Weights of a small GPT-style language model, trained from scratch on English Wikipedia.
Size: 10 layers, width 224, 7 heads of 32, vocabulary 1024, 7.41M parameters.
Architecture: RMSNorm before each block, tied embeddings, normalized queries and keys, local attention windows, shifted keys, gated attention, value residuals.
Training: a variant of Adam for these matrices, 4188 steps.
Each number is 200 + 30 x the weight over its row's rms, rounded and kept within 0 to 999. Layers, rows and columns count from 0. The size before them is the row's rms in percent of the matrix's.

# layer 7 MLP gate, 768x224, rms 0.0805, rows 706-725, columns 0-55
099,163,213,185,174,172,226,226,186,225,227,251,162,201,213,222,177,198,172,195,114,211,196,209,204,197,190,153,238,224,221,242,213,170,209,180,202,206,201,243,180,194,232,217,228,215,171,184,189,182,242,191,219,226,206,205,213
097,173,183,172,180,145,187,168,156,262,175,226,197,157,151,192,205,221,186,236,233,182,202,188,187,235,191,199,230,170,153,218,226,239,215,150,211,235,204,237,217,232,202,191,211,223,180,172,218,192,166,206,162,171,168,196,173
095,192,253,193,242,232,154,206,238,148,227,157,143,202,194,208,206,243,177,225,233,186,189,195,218,136,218,223,243,192,150,245,193,214,206,202,166,223,244,193,185,178,186,228,232,196,220,243,214,175,226,174,185,181,212,232,178
106,214,166,195,239,194,159,173,187,206,226,233,200,183,225,199,216,193,221,183,195,203,201,202,220,198,154,182,248,188,242,242,202,222,163,219,200,165,214,258,228,260,211,230,226,189,267,196,186,244,226,146,216,213,208,187,202
093,198,200,198,183,163,196,194,175,160,159,164,208,224,168,158,181,180,182,235,156,207,138,182,237,237,159,246,178,194,143,192,214,214,209,219,195,109,196,195,246,226,230,253,138,212,180,208,191,182,175,187,175,206,186,218,188
097,190,184,212,225,142,209,247,172,152,196,221,160,217,239,195,182,175,184,117,194,251,224,210,193,192,200,202,180,226,204,193,183,222,172,166,239,229,185,200,199,284,193,252,195,165,207,231,125,209,218,172,197,183,195,185,218
101,183,154,172,228,204,181,168,223,170,180,199,208,177,237,246,173,178,187,117,217,165,176,241,248,201,189,139,153,186,193,220,209,228,198,213,219,232,202,245,181,151,245,223,199,206,180,223,217,219,216,139,178,209,207,179,202
097,189,143,162,226,226,221,172,202,239,151,152,238,218,230,171,143,208,209,185,221,220,184,255,201,194,202,225,222,152,189,209,189,214,177,173,207,221,172,207,192,196,254,216,197,210,173,212,151,208,173,218,182,237,218,235,168
093,209,188,209,208,218,219,186,211,123,163,228,186,220,221,217,147,192,182,176,203,147,210,189,190,179,173,220,131,209,198,203,156,192,211,210,217,210,183,215,149,228,255,181,248,217,185,205,199,183,198,199,189,229,216,204,234
099,196,208,206,166,243,192,223,212,175,223,173,206,182,187,217,218,192,180,198,197,189,214,252,189,257,205,219,209,169,181,223,258,179,227,166,205,193,183,187,213,149,208,210,225,163,200,229,185,192,213,192,191,167,180,225,121
111,201,172,165,199,199,176,211,220,228,260,204,227,146,183,184,217,195,191,204,200,194,164,197,251,218,193,215,232,253,255,216,135,217,237,236,221,208,159,203,209,190,140,194,185,190,179,202,194,151,234,204,201,225,213,205,199
099,193,227,215,228,182,207,240,174,145,223,183,220,207,232,221,177,158,216,194,188,208,184,187,253,176,168,115,208,179,176,199,241,179,216,278,197,177,184,232,198,259,262,200,196,201,258,185,213,228,190,125,203,200,213,228,184
101,217,169,252,203,189,155,178,165,211,197,282,159,200,136,179,195,187,203,147,215,216,165,215,184,202,214,174,198,176,211,194,226,219,208,182,151,189,253,170,209,222,198,228,148,206,177,261,244,184,178,196,166,134,163,203,225
099,190,116,186,225,176,171,203,207,221,169,199,207,155,210,201,206,237,190,133,131,167,171,195,171,172,192,161,232,232,231,197,183,178,157,193,186,241,206,249,170,197,209,197,205,150,171,188,159,223,183,203,193,216,183,142,159
097,149,176,196,181,174,228,221,187,218,202,205,161,214,183,166,264,186,192,179,194,241,197,222,183,192,201,231,204,180,161,270,238,183,173,172,159,196,219,193,150,224,212,197,203,179,230,253,173,191,167,172,184,191,279,222,224
094,237,169,210,203,203,222,185,225,238,201,167,228,231,211,221,217,173,218,200,219,195,241,228,204,188,141,170,185,204,209,211,210,180,216,158,213,174,189,181,223,195,155,208,187,292,201,233,137,235,175,167,212,148,175,175,210
107,177,193,181,172,175,172,194,262,199,243,150,189,207,226,198,156,195,184,186,204,161,146,201,204,226,191,205,192,206,156,195,152,180,182,160,138,239,272,200,202,207,159,205,162,250,198,185,126,187,267,178,190,208,190,167,179
101,233,256,177,206,165,215,171,230,213,257,204,190,190,263,142,234,181,168,151,160,197,182,214,211,185,171,160,183,184,168,185,203,236,191,229,195,180,232,236,152,205,199,160,178,197,189,200,200,219,233,137,233,209,149,238,195
105,191,167,138,211,182,210,190,200,169,201,203,234,221,251,197,190,163,192,196,208,212,167,190,130,189,218,241,144,197,254,189,227,156,240,177,194,106,205,219,195,144,151,236,212,242,184,215,157,153,229,168,243,210,165,210,190
103,222,162,177,209,205,247,189,209,123,166,185,214,178,181,182,216,201,184,233,230,252,196,214,179,192,184,200,222,153,168,248,188,175,257,202,148,194,214,218,206,213,207,201,199,170,186,154,191,185,205,228,178,164,205,153,205
# layer 7 MLP up, 768x224, rms 0.0817, rows 706-724, columns 0-55
095,167,300,185,248,199,232,160,171,213,251,206,200,180,186,193,268,192,265,190,222,203,205,253,183,247,200,182,175,193,197,154,169,143,206,230,218,213,182,238,190,231,209,155,132,254,227,178,256,199,225,197,183,200,201,225,184
101,195,208,124,276,270,226,231,212,174,197,253,190,180,245,190,195,193,181,223,154,216,250,211,184,186,226,209,193,223,217,196,196,180,201,201,244,176,171,192,228,134,190,200,250,216,220,219,218,232,257,219,204,177,244,160,233
101,198,170,185,179,209,184,226,169,222,219,173,228,186,189,185,209,164,156,157,185,241,173,194,237,229,189,182,194,157,211,229,167,165,201,195,131,167,253,225,194,147,198,179,196,157,164,251,190,193,153,194,201,169,210,216,139
100,236,232,217,170,193,212,178,145,214,195,182,234,239,193,192,209,193,239,170,224,275,210,252,195,174,214,171,248,177,196,215,171,150,234,210,198,219,175,225,148,257,212,219,251,207,232,213,230,158,119,230,156,178,171,190,208
093,214,204,185,195,170,196,198,233,191,195,229,194,129,185,176,231,170,206,141,173,261,215,244,203,204,258,205,158,235,206,162,252,240,230,166,181,154,165,202,192,246,218,189,211,191,192,231,246,199,216,194,253,199,237,207,198
099,255,208,176,213,247,198,228,209,140,202,204,247,235,186,152,231,188,221,204,215,225,162,200,175,174,145,181,174,164,147,172,166,207,200,231,148,167,191,170,241,190,176,174,202,182,219,184,252,182,194,210,202,205,157,237,248
097,228,189,183,188,251,195,245,217,221,179,191,192,208,171,186,213,164,236,245,180,237,206,150,206,195,165,251,180,177,191,162,225,231,222,213,187,218,204,232,196,218,182,203,257,178,183,179,255,187,152,187,182,164,174,204,173
099,128,256,197,226,201,206,209,200,192,209,159,225,126,205,199,230,242,200,205,188,255,230,136,162,266,226,235,203,200,224,159,255,195,231,230,199,233,180,203,181,192,221,199,211,141,198,217,196,231,217,185,126,250,224,158,193
099,259,167,142,180,216,212,183,250,159,151,210,210,255,193,180,185,195,186,208,140,223,249,228,312,223,180,183,172,164,234,171,222,127,219,214,168,176,167,191,180,178,160,224,191,199,138,188,211,216,202,235,254,245,205,167,194
097,174,207,221,185,217,189,235,175,189,178,176,180,190,195,268,274,183,252,169,246,181,195,163,219,169,235,228,172,214,229,162,261,192,182,207,230,234,214,180,205,195,148,190,171,204,203,236,134,201,131,279,249,243,239,179,205
109,144,241,212,198,232,160,192,183,247,220,277,235,212,246,133,147,150,240,181,181,197,238,166,274,227,186,159,210,211,186,139,173,221,186,219,194,252,213,182,220,217,210,202,147,214,216,228,156,224,193,208,200,207,235,212,183
104,204,265,182,210,144,225,156,201,244,245,202,189,180,222,203,210,236,190,219,164,208,184,180,221,135,186,225,235,178,203,207,200,213,168,216,198,190,216,231,178,235,236,181,206,248,169,203,191,221,205,156,222,213,156,150,169
094,182,177,205,234,197,147,226,165,216,174,205,177,143,243,174,187,197,218,212,251,187,173,198,193,199,198,211,228,240,186,217,203,221,224,230,218,205,154,184,248,205,200,198,178,212,199,211,227,235,198,162,208,190,201,227,236
104,224,205,242,187,224,235,181,212,211,177,240,166,206,186,158,192,163,180,159,195,200,178,198,189,175,143,196,193,216,198,233,137,185,188,206,203,163,246,181,189,239,184,219,152,155,228,241,203,209,226,190,215,223,203,244,171
095,204,220,177,167,134,206,216,200,227,229,185,245,191,234,169,180,170,183,186,208,199,206,211,218,216,198,205,253,187,246,202,219,210,263,247,180,209,157,221,199,187,203,209,208,196,216,166,218,230,185,224,201,220,189,192,217
096,211,191,210,220,139,219,212,180,204,215,193,171,186,188,157,202,154,254,211,205,189,227,197,239,198,190,207,216,175,199,223,216,194,210,207,222,175,200,225,242,229,186,230,211,193,162,212,197,192,212,151,177,173,205,144,204
107,157,206,205,228,222,199,212,241,246,206,212,183,191,217,254,176,199,198,235,224,229,167,205,215,189,184,253,299,257,221,232,214,205,190,186,209,165,208,194,243,179,163,251,203,190,213,159,224,186,149,246,208,158,187,235,131
104,243,200,206,239,215,179,169,215,242,228,175,204,185,191,193,247,189,234,259,219,202,245,239,172,241,252,190,179,222,147,213,197,189,261,222,239,178,274,204,176,171,208,227,205,200,223,157,222,249,201,185,231,232,217,213,226
105,194,229,187,232,167,202,222,204,200,198,228,182,198,232,196,138,176,258,218,238,190,206,201,188,187,209,225,132,166,208,167,157,233,183,243,186,240,206,261,204,167,203,152,213,175,194,214,213,279,198,147,260,207,182,208,234
# layer 7 MLP down (transposed), 768x224, rms 0.0744, rows 706-724, columns 0-55
100,242,186,233,243,187,210,196,218,213,265,209,184,193,199,182,219,250,201,230,178,190,176,167,179,211,195,200,209,220,250,285,219,251,164,199,166,231,188,211,238,112,131,238,214,183,222,148,204,194,200,226,193,231,209,191,172
095,193,257,199,192,169,178,221,198,190,219,234,247,212,251,179,164,196,149,242,250,207,143,172,197,235,190,222,184,195,149,192,241,187,171,239,148,212,210,206,171,193,121,166,198,172,148,212,173,197,194,179,230,203,191,217,225
102,207,254,203,188,182,187,201,157,230,180,202,188,123,176,210,213,170,125,140,214,176,173,178,180,245,198,149,176,197,259,176,200,211,213,230,218,181,217,171,188,234,212,203,193,226,229,208,184,243,212,184,182,188,168,200,183
102,209,182,224,212,172,185,235,181,216,210,227,213,203,213,206,235,189,185,201,206,243,166,177,173,188,216,236,278,150,217,215,233,214,192,154,195,237,232,208,208,212,220,195,236,167,220,216,190,191,214,170,170,225,184,248,242
105,196,197,252,185,219,181,241,178,192,177,195,228,200,227,199,202,195,189,161,180,206,193,159,142,203,197,173,216,202,183,195,209,165,182,220,184,219,194,225,208,188,174,176,202,168,163,249,199,181,166,180,222,170,191,187,177
102,169,143,194,198,208,215,221,201,193,199,188,176,179,209,208,151,212,200,165,193,212,178,226,208,188,116,198,221,195,234,194,182,183,215,241,253,253,227,183,225,208,141,202,166,218,205,210,151,193,195,207,156,196,247,214,206
099,204,208,175,184,206,235,195,179,217,177,186,221,202,190,220,224,219,191,258,184,205,224,213,174,241,196,174,247,225,204,217,223,206,189,200,174,191,245,197,229,203,123,211,235,227,211,210,202,203,224,207,231,265,185,187,243
100,200,224,243,181,208,209,205,147,167,213,238,211,156,156,184,189,170,119,176,191,201,233,191,168,267,262,193,204,213,238,210,196,158,253,183,179,199,196,227,178,191,179,153,223,184,218,222,228,198,164,213,187,178,214,189,208
101,188,194,241,207,174,178,190,193,208,182,193,224,175,217,198,163,216,183,206,171,186,181,205,222,175,114,205,187,269,158,135,221,203,179,274,199,169,216,192,231,183,226,168,161,215,235,234,163,172,162,139,197,214,230,221,163
105,195,258,186,206,170,215,223,226,225,250,188,142,212,209,229,196,244,199,172,201,171,218,244,194,196,249,192,161,250,211,175,238,227,198,210,191,164,237,200,173,223,171,217,200,225,190,213,129,176,219,205,203,157,238,200,214
096,225,152,177,191,183,142,186,189,226,190,163,162,183,230,207,183,204,197,237,219,226,129,217,131,200,201,260,176,183,218,257,202,209,210,227,188,230,197,204,241,247,168,213,244,168,191,262,233,196,216,231,214,171,204,235,247
101,181,216,226,193,172,191,226,206,239,198,183,215,262,212,236,184,170,186,204,240,204,215,197,183,172,188,193,203,198,193,176,154,197,217,219,191,144,178,214,200,178,167,176,238,189,138,161,168,181,217,264,221,220,196,231,245
100,138,220,140,187,204,271,193,207,177,182,218,218,259,159,248,177,225,202,205,194,218,222,257,177,219,187,193,246,238,200,193,227,181,223,247,206,157,196,153,202,129,209,191,251,262,225,178,242,210,180,193,173,227,158,218,206
104,206,194,195,190,208,190,162,261,202,163,202,188,180,192,200,191,214,227,202,180,164,177,175,155,185,175,219,228,193,182,193,182,202,147,223,150,210,233,218,166,153,185,169,187,201,177,211,182,205,132,194,228,181,205,172,226
095,154,174,141,176,207,147,210,192,159,152,223,191,212,214,152,208,203,194,272,228,198,165,241,214,211,221,215,145,138,193,190,239,147,207,235,174,192,185,168,213,264,194,224,180,145,133,254,197,182,171,188,181,211,231,167,198
088,156,237,183,222,197,207,237,153,204,225,148,175,226,185,179,209,209,179,222,202,193,154,234,167,203,182,182,196,234,235,234,227,154,165,215,179,242,237,153,207,185,204,176,172,225,244,199,213,160,190,205,255,226,174,201,195
093,260,138,180,192,153,258,162,245,188,182,194,206,254,215,234,142,218,227,196,231,199,200,207,220,212,257,220,215,163,156,203,186,189,235,218,153,192,168,225,254,262,228,168,241,210,172,207,182,209,181,167,248,172,220,183,173
103,180,179,177,180,169,220,225,186,198,206,178,236,194,188,233,206,213,187,262,181,164,201,148,178,199,179,250,226,231,225,218,262,157,199,227,207,222,165,218,212,221,224,177,238,213,247,205,216,226,180,178,149,220,167,229,162
100,166,154,177,222,225,160,200,236,201,175,225,192,127,220,165,172,236,160,196,160,228,184,192,167,182,147,170,187,227,246,252,196,187,216,177,149,180,156,206,225,215,202,216,206,180,166,181,159,161,204,199,166,184,237,203,259